Each number is 500 + 25 x the weight over its row's rms, rounded and kept within 0 to 999. Layers, rows and columns count from 0. Numbers have three digits each. The size before them is the row's rms in percent of the matrix's.

# k: layer 2 attention key, 256x256, rms 0.0547, rows 183-255, columns 128-191
# q: layer 2 attention query, 256x256, rms 0.0581, rows 184-255, columns 128-191
# v: layer 2 attention value, 256x256, rms 0.0405, rows 128-155, columns 128-191
# o: layer 2 attention output (transposed), 256x256, rms 0.0737, rows 128-154, columns 128-191
k183 091:506525522500514481473492555492486489539496429483493529543440508501508468508469509527542510507503534461532495435522498511511503560504473485474530562484555559480512484450479485529530454487517512
q184 084:512532502519520552506469537503511509485514546511479532480482467497498528526518509498490481500490508483520506515504523482471525508466464512456480498452490487543495490527505506549508529491474526
k184 086:512506520521524493475506554535516485521480510436461500487478461470505498462520489496501523507458531494466471479517462534499494523470513489551519552526552521509497482480504523499550489480517493
q185 091:518532519451526510509511498506464501485448519515446523504459503526499501507515544525465523528490558492502490553459541485504501499485484497475514529507475474499478461507534482515509522503503511
k185 090:483441523506510499513470499530497501498485535516473507465514468470476498476553488490503522510513468499509476492511495534524484494493545462511479533497478514510478513475506518457480501541520473
q186 092:487431525469487464514533479477493481549515483447531444512503556500531478475471502517469504474502497505486479492470498485534466479525520505489492488509479509444494504518511518494497481489506495
k186 089:481474479501503543554498492475485525477506533496529503545521493532467512504491500482487490511539502534509515510504497459446506453493506506489497451474466509494513516527519495491453525506461497
q187 093:514502540510484452528508500508481475527482480446529462509516500467521466477489480502493466432495475521491495504495496504467514493519496513548528540509529485484537507495492487502455508556530479
k187 102:499507483502451498511466441474509481530535443544507515549513541518477515495465486543511489471520531490513538529514493500534546544532486510503471457474486511472504487513478493528479452464499519
q188 092:505470547489473501482555466515508509508502443474531494512535531529496482500518533512499509532459500525495493530498494527531484476504484541488509470507476487469482498503506491506491491479492520
k188 097:477489459483525529534502499507480495493462563520515520530532486499478514524511477463514486495508491508502512530502503509463515464509488522470458503457474489507491498489494497512468497509495522
q189 099:545528525474473449475511508518498509507435534510455533490470512512501515509516493493509522486492528507507499518468515518497539500479486509552554520519514534553489485467482466500479518525479542
k189 104:483478460455479485512448476503503498524492498554494518447505489524503489523543515531524529505493533458508491498515480532537495515510522490503492523503474518463492483479489506465490470500518501
q190 091:546522506494468506456477500513508485496464541514450544427483467500497494534542506442515505514471525477518526502509516523471504497497462533526532528505513491535501458495473529453522520543459530
k190 094:492497481495525434485486470495531505532445509525500485491463506501510481538527516522535515491493546491538469519543488526527479526523501476479512562521527503493494479471502487531506475508528507
q191 082:477544490517480494513471501521510514452512517532497490473532528509503468519487542482509486518488516482511518508515526519506514521485499458509516506453506490507486491496515500482496526481476468
k191 083:519527526499486506499489538496502486499522472537481471494532528477527523510467525489504487495486515530543502488514513471493499532500514467529556485502465507501528484497469519497542482498508499
q192 082:513530458498515520519503547460480553457504533516479473507494503488473477481492497501487517503493492474459530515482525489486534505482457537508513531483527523538508489495493494504529535483479476
k192 079:485492493483470507460477547485503474524530523506504502486534507466511518507542502513512520511514490484498498449491487488482534499502504478514553528526487508515513506516473560432519495507515527
q193 092:477462495521503532553503547444496529501505495491536442517499539483484501430462488530452498504496459484484479463466514479491485491481526486479468492488453507490489530531505509506505477468495488
k193 094:471503532545461562511504529499483490491531530484510514532492508505490490504479514468454472497533488493494521509517520437438484479489506514529535493483487509519492509546522538444509525495472507
q194 078:495515512459518525510557527466460500507485506523505515492487527513561458505498518482488503482556500485493446472463476458515485506493509498500459535559523527454523506494494512523531493481506493
k194 086:484481491508469490460482412504498500500487527493517465478539515499499529482528488505476488524493488519472540544495496497503488456494510508488504487486456464533507550488490533461501573517463480
q195 086:501501540482474450478500470537509483496485507486486522472496475517488498529523477486523467494462518520545522527491489520481504499499497500500531511510537479569503484493471489496460510519525528
k195 082:517520477514520457512510477502520479532473452516491521508474510515486500536491483527523515482506527496533504500533502535578494518550493537499509540531505512479487490437497473533490467494535511
q196 083:488523513502509464486429524528514489494482515489492502511515490461511524514526440502496451472514469497520494473531473491462493486529535496521547491528547570505512520464472480494471485493519494
k196 084:492501518477475483461470464445494530525510483481526481493461528478508501497475497548477490512503514490521524503506504481543501535495471488478494487458493492489508475443500489535506476478508512
q197 087:481503526530535536511536554458486508505527458499523492521520525490503500446472510509461473499535549483481493509473528465507488532464508527463469495498455486481504510512510508507523475467532494
k197 087:471492499515527522501536517504486481498528534465513480513526493479473483506516493480489478525497484495442464474481494501467503501484542491495501535488489531544491493491509488479493513483485501
q198 085:525489525524447479476493484563531461506493490495508492516501480507498501513521511462535507515442482501517527496514483523502498491506493504502546507493513518541464509516459510453465486529525533
k198 088:532531501479514492540510496449498517551482473551520504505496522542520485515469500531514478505515502507542491521492509509526477528548467500478461522475487511433490486471463471531543430491512531
q199 101:473504457520509522531486562445517509509518505527508430532483529494513512457499523535458508493525468471508495461480542481507504514500520487495453507478498520466496492531517499490487499493502479
k199 097:493493528498472514485489541484487519492538494503498468485528516492485515476485534489495474466503477495534512493490506446449519510475531490514534469502464500509512496529510526462522505506492498
q200 091:523488521516524498548527523497489515495494524501459500508476503510494508469488483475483527422507490505499511522441517469483525490471466528508523535521491521568509470558471487511504544516504531
k200 088:462496447497495503487495497518498459526501488473481499499493456487480489518542473518522511507522486478467474509536496571514479506490538492505544531503532494512499511487473522460531494493470515
q201 085:514475519526504446500500468486502484514448495497512515505486519521503524501489480528481483479510520536545529513453461478462524485518503513489506506492475489527479528538495479503465484534488529
k201 085:519526478478480502532501509515490504529499489509489515494491479514481475519545479496503496477531490514527514502489488493543501542497517525514483520481486508511488492484458520498508510480506503
q202 081:496523491505493518509447539478501514461522500515483536540499466485510540520497461500499478512552504472526480504574496508481516505506529493521454435480547503488511514488546499514482500490521448
k202 080:490508535512535485488503542475481493514506513475484496511484492492506518474479511484501490486478534491470471453485475496477510536459491506462498532510521486510528503487538514517515488505517486
q203 090:485499462531528546524525519419476518506509486518497458488509521493494478460467532519475516492523503479482522503451545474502493510498476504481457532502483503494512485508493514528491497479486469
k203 089:493507515502475536449477493510487490490536516488506497511526522499513512490534512468509493491496452510498523465495500480480492471488534456576547492511495501555506524566484549465502525511504494
q204 086:523525552508504494463467490544519479486482483470490555489523427516512470502529487468539488502485526498549487540544465528498519489509464516530528478495548464502510482516536480491501515502508532
k204 085:524503503544516498527483494502527490511462464497504503492488507491508509527485494502556535527490534497516465491506463516534488530517506501455496513503499498471500463464505475550499447522528505
q205 093:530518547491502473492499488543484463484460527505487543467496436504509500510499477504520505485487511526544498509499486500468528520492493506519535520516518499541505487486471497487472501552499537
k205 092:466498492482513464499452446505514491514464473500493512498492506503489490517512480534535535480489512481510499494523480534553493543533497469459480530521496522485497490437503508518503475493540484
q206 075:495561511537488517493535535526517504490479496510510542554518529515499507479523570486490510539493509427480515487489506498509506453474507531487503495491536476504443511522521534492505514463485512
k206 081:536487507475546512557534582496469545496409557502539532498496493477505480508485493508504473517492473503506469488512494522478498489511518490497489561528510515496491496476501498482544481530483506
q207 090:485472529502469498532551460460477519511522444472524444528542533525507504484472518523476520504511512516479476517493479476549483485520480501485501472478478503459516504504532485516508498482485479
k207 092:495486479507481540512524514494457482511513538510554502566530509518489505499492494486516498501531494514511521505466516466446501463483516532511496478484489499531494514526506513499484496487472508
q208 098:477475470532502540546473512461511504510530488518509445539507513513488483453489506522482506485496473473513504460484542477511490526496520488481414464478463524475508504536515489492495475492502509
k208 099:514487544503459546473487552522485505479538491460498510529501508482487499485496524482490459521497482524498485477513511444465513499474522508516538515499511498516525497528518501474502508493473541
q209 087:494463539496480520506515517513507501518534460490564510533528482503467509501497468479491527479535480503525479498472443507538496501509515522482441465497509492480485478536506516529489465490572532
k209 086:498511498517511513539499470495489517530472468491492478548482478474458528508468476508538473531499501472479491512490497511516457497470519516475489492476544493539484501486530458532469488496487485
q210 089:480470515522523487527535535485471486543506458501512457525507517465520484452450476533469524450535513519493487490483473490504514497506514499519481507526509541498506523523466479515489483522511474
k210 095:463491486502433521489448453465502491497527499515500506519530498511495536479513480499511471487511484495504521477468523486495504487506494504514491467449467463510505515541516528450469523485471507
q211 086:517508495523522503498488524453477534486527500509475427518496496464505477482470489530479522487534500490493507480502512459531502518495504468535517524507529529531527494502503492520500517503511461
k211 087:474508509501481484474490523502524480495567468490512474500508522489513526478476509506510506509504496535493517475511498472487548525512515480513503457482482491540500554519494541475510496490461480
q212 080:545481470500499478537503501529550497483478569469487488476490467516476513479527512506534527487469505513493514474472483510469511472465443479525535530516470521543469496502458511498506555536481540
k212 081:490487490501534481493517498505502502498480466507482526479490477515509498515497472508511520494488508475521457547537469529532488499531481507485506510507524501459500471492511464525511473476489502
q213 088:515472499494521485496510518476520528522538501503462449551497496452497513490487474528497503466517474533513456462518444483505493492480505494536497497529523564511487516501468481512486504494497479
k213 094:438494467536483491500491525469517495466570467507508473519504512528514512517477466497497481502530517474492508511515516483487491499444494529459504415467496461481506540528536509509496499457471514
q214 085:474492528492499495443526500473479459503479493494473504489504487515505491536521530473517473512527508488497504521512495500503515493520493476508523500511509502559521484476504501524505525479521490
k214 084:483497470518483485494496449472495501509498523496486516450518485520478508571524482515530484507489545499498522533508474532481516487492496569493497493490501514555483487536496509497472526487492507
q215 093:529507443484458525481475520493522523491499545511443492523479469473491523513514490503513495538514502508495498464533523461477532501466483464513507516490498530525478496477503498487491509516487508
k215 091:510502547509484485473481511520504506490551485521499490506499517484518483465475546524460531499494528469522477485501505471500492548486485462525499489504495498500513500520504508495500463473504495
q216 083:489537480485473481491491478539539535463529483462503454491514530558491484481495534517509505551455524500470516545504511485533494477490467494536529466440477484487463485542525505480493518511497539
k216 094:505480507519518527550510537520473476484492518569518509532527471494468514526472500471538495493535474510540484514513508445465521496484523509531503493496471506505530501508514485495537457499508527
q217 112:523455510539518527549493523477496492494513461461522474515543499471481489423493478512451448445499462492507486500472514487485502504465470532466505500461488466490500499552531512518469483490514495
k217 117:494474515567473535465522551493482480514534496465467506526485510485465482512483501500502482511511523506445498479516474496474483526493510537509500501474518500497494479543499534475497467483478531
q218 078:520522510492485476507495514521527506460493534474447520488504479535479486483497493501487512519463518498503507526454524510485499493454445498502549515471474482524460521531496512487488522506484547
k218 076:495511467504508496515505530523492505485482474517470494484483489495495512528518499520528519529512513477514473511534498533533470541505514450554509550515501529478476488499502517498507496458513527
q219 080:514604487506527470501520522478495542523489492521487514476487531489503505503475457491497488479508483504503513519500532510506549509481524521489517506492529501507534504477487490517498503503517517
k219 080:479492477467528472466508508455490491524519493469496500446516520531488455485511520536523554514461490471527483476494492532533515536519522458556508541542503547505518517482478488529506480496496473
q220 102:505503494505471560496448542518515528499530513503459504522514504508485526511492519490536508525493513506518492439551513541550490541504512492491495483482536513502493515499510529490496493490500463
k220 107:500521521530542493503524549450492519482491501496510511524479528514491494485457494508440476509460505484500475488475492519486490521463500518440474509498519494506508488515558471545500481483485491
q221 086:508518510479511515474479487515481495500481527539511580447489451497498507548524494450517513496518484499541507501504506523470534502494521512445479475486498474544497503517477524479517517479505542
k221 090:530508527505543457497487499502513517520463496472461489477477471471543497480495486498475509479484523504458488486507495549536487486506509506508520567518540508490486476473477481502503519508531471
q222 066:452532509495503480505492472479489493458516468489512511492497493490521487523518446485484502472541471473488486536500462531476517514535552481527484455509490504433537529473497496490459462485533490
k222 069:498493503480493530516498456491519523457496476492506473497491522500505545469513475517534510522490485495532529480502543508511542496464495481479508483497489517519521503477484495507456524525506499
q223 095:517507549494533520491483527483503500513499491485501536530499477488510549463502448514462521488539507492496481497479466503522511478468473537493485480541525528522489472520479469542497453495503522
k223 096:451477460512507465499456510498484481513481497463495524505494470499492501503505462495534522483483496466496474493512504523520492481482530484493511495524529513482482489488568537484502499457526489
q224 083:530465482528541521531518553475503500533519533499487442517486524480523506424496521534455505457508471484502488477462539462503521478477475480490493536476477489526484519545497525500504498493483483
k224 085:458501488542489525515479561492496482506543508489472518498521519495519484488526503502486464505516471508492484494514494501459495479473515492554528444470477498504482510550489540451526481458456519
q225 096:544532489460483529468441510512530524442513512530465523502465471503492535522512544506520520558525558508542539491536518511500504521506489487516482476497506519516498479468540505480499513504527511
k225 100:532514545496476461518489521529505498539524461513501508520470496500508508488537510456514502473485486523516478502492491496512480552463499485477546535505522512504519509487528485516489511503547489
q226 087:506520461501492489522496489466530534421488517517531521506497517511474528527502493483523524562506525479481508518507555526514515490478502531489466472462481486499468461485517481471516486483469522
k226 090:522493514491505486487504545582476523465484559493527491505468492523499494511532517475466501477514466495527458500520480461492511495524523449528555550499518508492569469490506479456521507514525507
q227 068:511475489489494487497492468567515500516483528448509488551516487536487517525530525499490489556471522486493501503496450531513455460516519485500490491515464505494472550520514498459529484487485497
k227 069:489501479468529483562505500481496517453471515513528518543492488494523513497459480494462491501535532538519503525490506487479479490476499525457460531484508500481503481484519469507531459483532501
q228 101:511487484530526534547506524453502546498506463493493495525562514473501497461453462518434467477480492503437489525498531481476503499464455522486540502483495488516467498524512470547502504474504478
k228 106:488490496511483547425517578516499472503551538447501493530461486492490482495510505475476517530519522499449503476505478538481472485474484503511541547497531497493494502461499544461503484458483548
q229 084:510557455523481495496479482527508518459464539527456558477501466497500522495495494451520521519463490501531519497492508503475520499483493512508533531509507514519510466503479528480485503534484526
k229 082:497509469491495463460508492511498504532483477482486525503487488506534478504522500523534557520478498461501479472517539547520500542514514499513495541524549549464506457431503464504535480498536502
q230 091:487476488525510526563530536451492490528548460488540416528520536480486502451476482534466493476526476469458476484486541469497506499489523493475459508481472497464512526522490491530496488484492484
k230 092:505478498521501552489490524491483476495568505461502488540536514477509499474483506469467485529517499497481514487504509457429504488458499499544510470495499504530513525542487514451481490487465491
q231 088:497562471540491497492476529498521516469496551508463473471497519482526473509501519491488493525489496493485548502515519493483561498485466486558548555502536481501496479507495509485462527505466502
k231 088:495509532489491509502493494502511477499501478513502480471536516511522500491493514509495499523495496468544477488505526489507514517520517453514513505502458495469520506498497499478503473468502535
q232 078:500486529529495505534561481512473491486492476479518476525549502496482440441467495484487511450511485505472493511484520522488494487495472505537530538533508534529514471519467483536471536483498496
k232 081:458490461516480559488467454494508494480506506517511507501520493512505503527520481489504492505518488511511524497512532531469518499525523515535497466478476454498483513525484518498505500476478533
q233 091:483504518477505476473516459538470491479462489488494556447496463534527468562506521471517496497473527505479491544515480570493504519496508497525512497513516479511496478462485496494510524478466495
k233 097:500494494477504500485500446519534482493425529509488495451505493497522514530515479500517515532492495510521509511513478562523480493537488507492479499499503485484491480463461485512453516539513459
q234 096:466521475495496549536512497448475515482531453491526512511519539514479464480475498514458471529505506464469499511504541511514520490514475487458447501448462444476490496508532509527500474461481464
k234 100:518502520516494574492514546523489487469518551482496492521526488460514499486505522458440511493485499519494518482495487465445505505496514490588532524491504522513526508570505523480504507532491510
q235 086:451501540482524455438500473532471462475475513505499521459504481491513500481542547500526502485501499486544514512491456517532487545520573510519503473542517508475528527499506509474493483535522497
k235 093:473509519484469487516521455461507508508480474544469521478503531486499537536525492530575488530499507551535506518505497500543516500525497493430468517501460509513480496486463541514488516519519450
q236 083:471470535474486500478496489476472446535484467503539526493536510479514535491495470480519489496504474515544501499501482508469484505523575548498497490528498501474542562510472497484493453478527477
k236 082:502480464478515484473485458495464483497482492475504494507467488478511493489492496528494475540497499480458534469489500544479504459519487521451460508520471494516485492514481477494476529519479469
q237 081:472478502468473527497463482490500457497497507515553530461497467483527518483509477467521462486506476510554511497523514509501517525512539482479460446509479506464534486561481471468494466523553520
k237 085:544522514530481498503539484518524494509504456498475507511461520502527508530502499494514461526451554536549482491533507512517489511512499496477522498498513504468537458467507505497468487504541495
q238 074:489513467503506463476443492479500533485510549555475491448507492482547491513521508526514476504470483499462486487526513514500529494504502466524500528525538552519491493469479488503531537496469443
k238 078:491530498468439505495473484505518478495515499544467473459516546531543527497466508516487527465481511497520520497512512453497530488504463474482502462515467498476515522471506536509504522499480500
q239 079:497554514462529565497519567462453510511516494499497470518519516482503488467499517514457494495548511468516469478495495477532505505505505502526441499497504500462519515510527499490496499496527484
k239 083:466488516496496479537490508506475502451488498506542494540527480472452503491494490473536473509500510491473475467492490514482489484458543537527454499496503505524506509533577478487461496482512496
q240 088:456488538480503477527553459510472465541474439493541527489526509528509459504493478499510512483478481489495505527489490536480461498503508509487478497508492483463495519505469494508519497510488479
k240 089:511492475480508523476471422511495498505478537478482490485518483498538491515517505495530509511516481513546540517519514517483515468534496487498473469499501479504491482494476499492493535534449478
q241 092:511571469513483503487439534531534515483525528500470508527486480482469528497508500502516504510496507478516506487517513496495523528473488490540528493498534499501495494509492482463493522519499504
k241 088:515486549505501482493504546489504526492509468506516506501483522487503496490462488510507500538473458486519439486519501484479505533502521473503506486538502503466497484494532490492538458505527478
q242 083:491556487494490459509467531502506480521509513497549469490488504472523498506536502490521469522469465485517513498528517519479524499497553483525514521493515512491503558488512520473449501521501487
k242 087:513516527459496515515480529454511529518527492534520512497503503519512512499480511531505480498486515492505519510490523451512506536526464496497482504500473521442478493527506513500507484503507523
q243 077:465488506495508542519469516459452515519479488522518518476522491480526489505458482493475461472529494496506466485521493477490490554512532513488450493528518511461554478492514483500505480488532486
k243 075:494484524524467487434492495516523487497513521470477452523490529473483508488501498498492466524466529527471525468510510498502504481473492491504538500508512479512465530485531486533462509529494493
q244 094:494505452520517546504464538488492519508539509484478476535511485490471516454496534539481515522507507467495486484496507469495490503495473469500485498462488530479496497530549501459518493466498493
k244 098:480475547534478529513530569506473539460551510495500500549486507478486465496488502452472484535480482521497473503500491444454520499419508518527513503501504505509519485513552496469512503493517518
q245 078:531507503492501457481538460562501478509510538463505517492494474532494493518549509528520538524442518502491500520474479532532504465487464473500570520474469485529476497502507511505499507525497575
k245 078:509470473508503509556477464486502511508466498547459532483486451524523497517503485507529507495522482505501480570509492555538487468534498513495468503525482513487473453511473481484504444466511484
q246 083:518485438500482530503520516479514502476504538503476473514503505509462492494512560529500510553518522471510513500502541468513505511490479466489479527467460485505502494485519522476520526480494490
k246 081:502494550515484495507489525527480492469501527507496494505515493472518502476529514472473473483515467528481462535458481446449499486472526474542499485498512513536513522533520534467528532534497495
q247 081:504456495507492428492496455527544487505514501487499482516492504513507482514510491495510510496470486516486481502478454495496506472495484497532521521545506528507471486517478494484480541506523543
k247 081:506501433514506456549473465452524500462510483515513520533520491518490525540452456510511545489546492504533508550543490489503483472546472501475504469495501513488498489488490465551520456484498496
q248 091:513493541477469483474512514519484482503468499518509572440487458481496490535509501460517495483477506514501518505486498531500478507480486508541514529562505506513544438450454496476510499536498538
k248 090:499508470508505440459495415511530481539450485521511482495496497527504509530552486505541496504482534510484503508543501551548502496524513492501497517497501497467499482463486482515468527495490519
q249 087:500403523473491523524495471509500470497486440500550570504501479529517510476507482486480508502487512516519477509512473509504420488528517529465418456501459487473521499511512509494515466486535509
k249 084:493523490507504521464494466523489512517470522468495515539479503489466507506493494465497500480519522506485534500485494540509468465521501523479495508491527470489485506501521503531490550529515481
q250 085:501527533480486464472523504540492485501456488503514536485498490499521483505503490469534532478495477513513500517461438522518495514505499509522502536547523513512528468437486505499497502520511527
k250 092:478500479468477484491488419509506505537455498525494527472513491511494509526541504522544512486473509472522504509519501518568508489563479488503476499489484473464485517489486492501485493536496479
q251 071:485512511475521502462467500494471484547515501518505439471504514479526521487528488519510506503539475487528483488490491493486464532506572494529489505526486511435504552510492480464511445525496482
k251 072:471494535468470511460470454499490507516544487542516492505511494516522475516495521516512509509498473502525509464488557484506535443460496494483454510510437505509505495525536513488482515510500479
q252 082:502505558499498520493490532468484465519441471520503531523494486459516507524472431510493501480547471527517486459535500503479489525502531501505495505550570525510526494500486513491465445497498487
k252 080:471489487480516465459492456462517497527508490455515498513492546508496470480498506517508496492457534487508528462477496536531510534507503479473473494475491482475474519457506516539511502521493478
q253 088:482536476494527509491462521501466523468490522531448558462481445494511516525508493484500507449512500485502480511492499501489530522485486510486514490509541497525510454486483510505505523497521502
k253 087:502533517497506473475494525527534489513493474472454487471456492475512481498511511550504519513443496487468464439496501555535519530524543477505521557531533520522498506449492526498532517494522459
q254 096:505505520476511517470507471530462513461455482534465578481478462534503486553516548489509546534490551509499497521492504503525478508475468495484506495498488465537515478478516498499542504500495513
k254 098:515488475499514479502513503556521496499431527500500492469535470468524505517554470473541522518465487505486508526503483546530472496493514482497493546529522508520474482447502504502490506543520471
q255 086:506537473517526469502508517465513471522518506473534443519505518466469481446492474546488463457520486491503503501480524497480539503496501510545473523500512511478500493522523487495445497506502486
k255 088:471475497481465521492449495488471474502561461485532478531468494491434482493492539506503501468515545469520525487503534460482513494511527500536515451484475512490496500566525533451467493464478513
v128 094:507502536516518489481502529546494473559529492483486489513504519496487491504495518518494513497520507521513494472492562520532487510506480512511492504531481463467522530464506480484497546523460475
o128 094:531542489467497483516503525503516515495524502503479502485497516518497489484493474488478512511538501492523527519510442501557489512491514471487462520460539502473480476550451513525523486493559526
v129 096:531509475505538482490481465507493481498503487523486488517535495481467471515524490512518498464501473480472456498503460500487496483478490463480534527519509574520480495528475524496481504498495513
o129 099:460502497488486504488516497498506491509488554487510529485460487487503521553504492479465523492503492510501513505485547483444474480514503457512472501535481480502495507499499475492493496499452510
v130 087:481537510550506507512511482492462449455479459510501567509481491475443515511508457452494520459529529510515499513538518487528502505513528469499525546559538541523556497468532506478500484514527452
o130 094:485473461504467532475498537451493505516461499518496465475499498491532522501521503495503521464539505523503508487485536489482479501498523521506468500504480459462505489500469515510476489493513529
v131 089:480478505496459528536519484560486492551490502454555524516477519539525517497560483476507456494503530490498510483486519500513478494504495514472507554549479468522489553479495492476464523474529553
o131 095:503473496534471466494473531461507464487501497454444451524509467517513491557555527487514507512507477488496495495517527519492511466500513462506449496529461495505508466527537543509508490488547517
v132 100:486527480509469502468524465523512509511544533516522526494459520477533497523550540470535504515529503510476522487479505508483528550486517508517511509518503437455506519523490518519487521461461518
o132 100:538498516483506513526494512494530476523528466506505504494545495503463471498483449503451503511482491479533532510473417496519490465495494480506502510463514519488482516526519472505527477514527458
v133 102:500458480509525474547473488486479480489507512556466516473482470465516479491461502487508504474488484505481528509499473484514544543506503499518519530497522526507512487528499521494488511524493425
o133 099:491486492460503492472520502456554524528438516533525464512542522494503542452466502509494519495500504510540509444465486490514504500483491484513506506502515490453510495504503494549497491525517499
v134 093:512515458495517526505486492513529485514515505504441497474498502528526518493514531518503528483482512497517517446473479499519461504505446480522535496525496531470513492516508537488526501544567514
o134 096:434513512528512536490543485523469509471486512505521554460483506469523500500501494493552477537507482499477507482526503498489493522542522500493510521481510532514507507488460505471466506498444499
v135 101:521475499507489463466500498499493511469520531566476528530495496479482503509477496540527503514494461495497502550533529509503504505544535484566518452490496501507501521510475486500521534510513490
o135 093:507512471501526501501493497507506531485481479526535492543529506494474494483466524523458512453534528528551483517484490496491529518430495485492474505500508482480536523481489482544572499512511519
v136 101:505459489512536512484495549480496504455507501546444492505532463480535492505465528528455513476474466486508499451516472502506481500508492481534476459432507532506517448509493506541525454524509502
o136 104:515515486468560482480546466508518525499505520520522490491481517491471529452462505484493513490515512513499487508515517529504511523486481487512554503491554505502492505483455487522503506489485501
v137 096:512471472499487498478514509504493487471553527489508495532492528489490540452492450522522511483541497498532500509517490492454488462520524517498488470454520525496533527477540486483497461507456536
o137 095:509496506496491531519461481477483495525489477575521532480487473531505507507489526519476489503477510513501499546498517467524501534502497525449528532508492456528503505531515462484517520492515517
v138 096:491485527518485505507500495519506474528472500471458477492491494521488491479478507487478503468456549490503518506535456481495502500526523485555502538509534541493503443467499488507471483551530506
o138 100:452491520546495527485543501508497530484495503520535504490533497428514525473505472487548514499539497501490526495499506504506470504519507516517489484469505526472516509496442525483473463539505489
v139 093:495454499527550494506497475498471529495511481496478524523518472502465513530481479539516461458493482452500491521476495474489499470515486496489506490496524533514518481520455500497501486507494505
o139 092:515516466529532480503509477473528480485459545531452483508461502484490494498482529467475518464516525542534470499517515517487520518481493469526481520510518468508503449506510510546542542501473514
v140 098:482528490480496487522505484481505544486512469473556529500480509488521455506508464478491466472500505477505475561492512497496503498474479520452493532510524472493498506487480503551489509474498497
o140 096:508511501517469505521460504471494472487463514496414490502522484509533479500530509464472500480508524504477523491492506484506489497508494486494457506512456470517483473516490550479515500489520519
v141 099:544494489495465475466534518505498540493531510553469486520502506505470492537519526486465506487484457476502478475506483511483505446455524484506497479498463562549484463511479486519517541504506501
o141 099:477494487474470504507492491526510491532504482496565512478476557475477478521511464493448508473511507518526517520447479496497491498535462458528507517487515486515468518516491467475500496548475448
v142 103:509521479490496509494527488502526529515503502517525493496468517491489490513523461497509488482500527498471486478513508502496536498488492535492505512489467452514477521463510497508536476474462497
o142 104:520473491504494491503442539503482446527491478474484503531504488504486468536515529508464500481501517511503471500520491516482494457506510464497471482546483492496482538499518488512550511482489495
v143 102:501487490500459473516507471499530552494513501478541468499478486514556491503477496481502513497500519545502507549460505528509469488457490517429480511498493462433493472487528533514488504501501502
o143 099:504513522498498518549498470533516509448509487495452519480496494497508478501490495493506474530467506459473513495489466499517487512529465538494532496485486536518480491508506515471506499495476471
v144 101:526522516486464489497527534478484537485485511504562519482474517517533493507515524506477469516524507548514536514506539515496477496477468526477471497481484457517498508514508490555485532470490463
o144 110:520521513469509493524476488508521489502536507471483440503540522520468464472499484469509497504491502435506503494488470504523520499519479476515494500468495512518499486540476534473536485509551479
v145 105:496476499530532481483498516526476434533489524492512521488496468474488527486529502474550453525523465505499501472470488507466529540500564489502513523496521522539516556476491489505512471505494521
o145 104:504500505491483502439518540459541508558497494521523484497518509492490505493490478506497496479524488499521483491503506478506503479500519501495478496498519493453507497516520453515486492496555510
v146 098:501499491533544482516500530487519478523516507511474457521492476465488495480523488521495523472479467479509488510517447504502505474499511473504498514498544565489485465518495501455536526503543495
o146 103:482493496504534514510542460518489536476479525546478518492473513461478539547476522491491502486527524578508491519504525501462509518503488515521494480514512494492511516462482478513491517500450498
v147 097:476517521486561497502496515500500534482485486504461476505524486491511474474485456511454574502510524459524493489528505505525484475514454472547509499498508474455507455478509459474528514485493515
o147 100:515494475494522506496496510543428505492503488489472520527443476507501530501479562500478494494502510562473511520505503532472486544477527554462494501534509504499512513469447521483494509460484513
v148 096:509489466528503491480488509491495464465465513511520520506471498480550481510494467504541461512469485489488501506489504529498493456497524529469474487459557486519454490521527508514501506509496494
o148 090:539517504418522502522516477519525512510539507514465480480493549528471488467473491474470455491564544500527442477501506455494543505505476477513507456479524495467520509462490464489537545477502504
v149 085:490525514525522540533503524491514467514490487495506499525502502538504472504482443472437504518479479467517461517483483548507525488499528519499511497521521539497496496500527498480466475505554497
o149 086:446505501536494498495538490466467526511501509519472515478498486502513548543503519483513504509487481550478513511484545503486471545506517526501501499513486487516516498470488492498416511477475519
v150 096:479491515458472478494516442515509564523531509457553507483501482537526520494515533496501508512530556496531514536472553493523527527477489520486477530536451487474492506486512490488479514489524504
o150 101:480485528540472524517459498497506506486490469488487501512510465494537461497519477504517514542459472445488547487496486534514484472526499524466489506512440521491470485529525528481511450512500479
v151 114:504525511424444468492497470464508540481516496526499475487478485553526492494487528507481511520504560509470472545505525493504522482468497492519488456475448462496507480505506503478491564494478500
o151 109:462481504550491511521435508528472500499497468474540522522545486468520454486534507504506483490479482490487556505439476556489476503521455515468483516540459494502464514492514541465524497522467465
v152 094:491564523488493469483516516500519533534463510511526548489492522477444449492551479445500483509506497494496470495512535557515526504493515486493497527522527501501469520498545503500483460511490477
o152 095:482493483492436529500510547500481450519518479467499527468505482496524510508530490518490485489503509515469511490486495456494468467497536514501483490503458485486488542483457491476470477476487502
v153 099:504490474521491450470468514512501497496520488465530463459493491474522480491545447474522516512494485534506497515463497508493499519496479532465499508552526461507511506494528524520508542496494480
o153 093:498522553507459518529494482503502519518498501504477547482505493477501495499496468498510463518491523469506500481505474451517452507539516537502498487500505539482513516495499489463431471528505454
v154 094:525492533460492462488523512499523556502510459472526522520527516520510473490495520481485511490505505494499487551513524513530478437485517522498496483503488521464463507490528476496502516502481496
o154 096:486511476523478503540448507544431493499528471483474542502472475518506486487505519512472475479492509534483519529470482508522481521491513544461472507511459499468476506489465497461527507518485507
v155 098:509489498544500490483495512521477528499505499540487526468523497490470492522480491460471478468516482488470490507468494516541517504498478459554532509434484508451481497522479517502513497533496474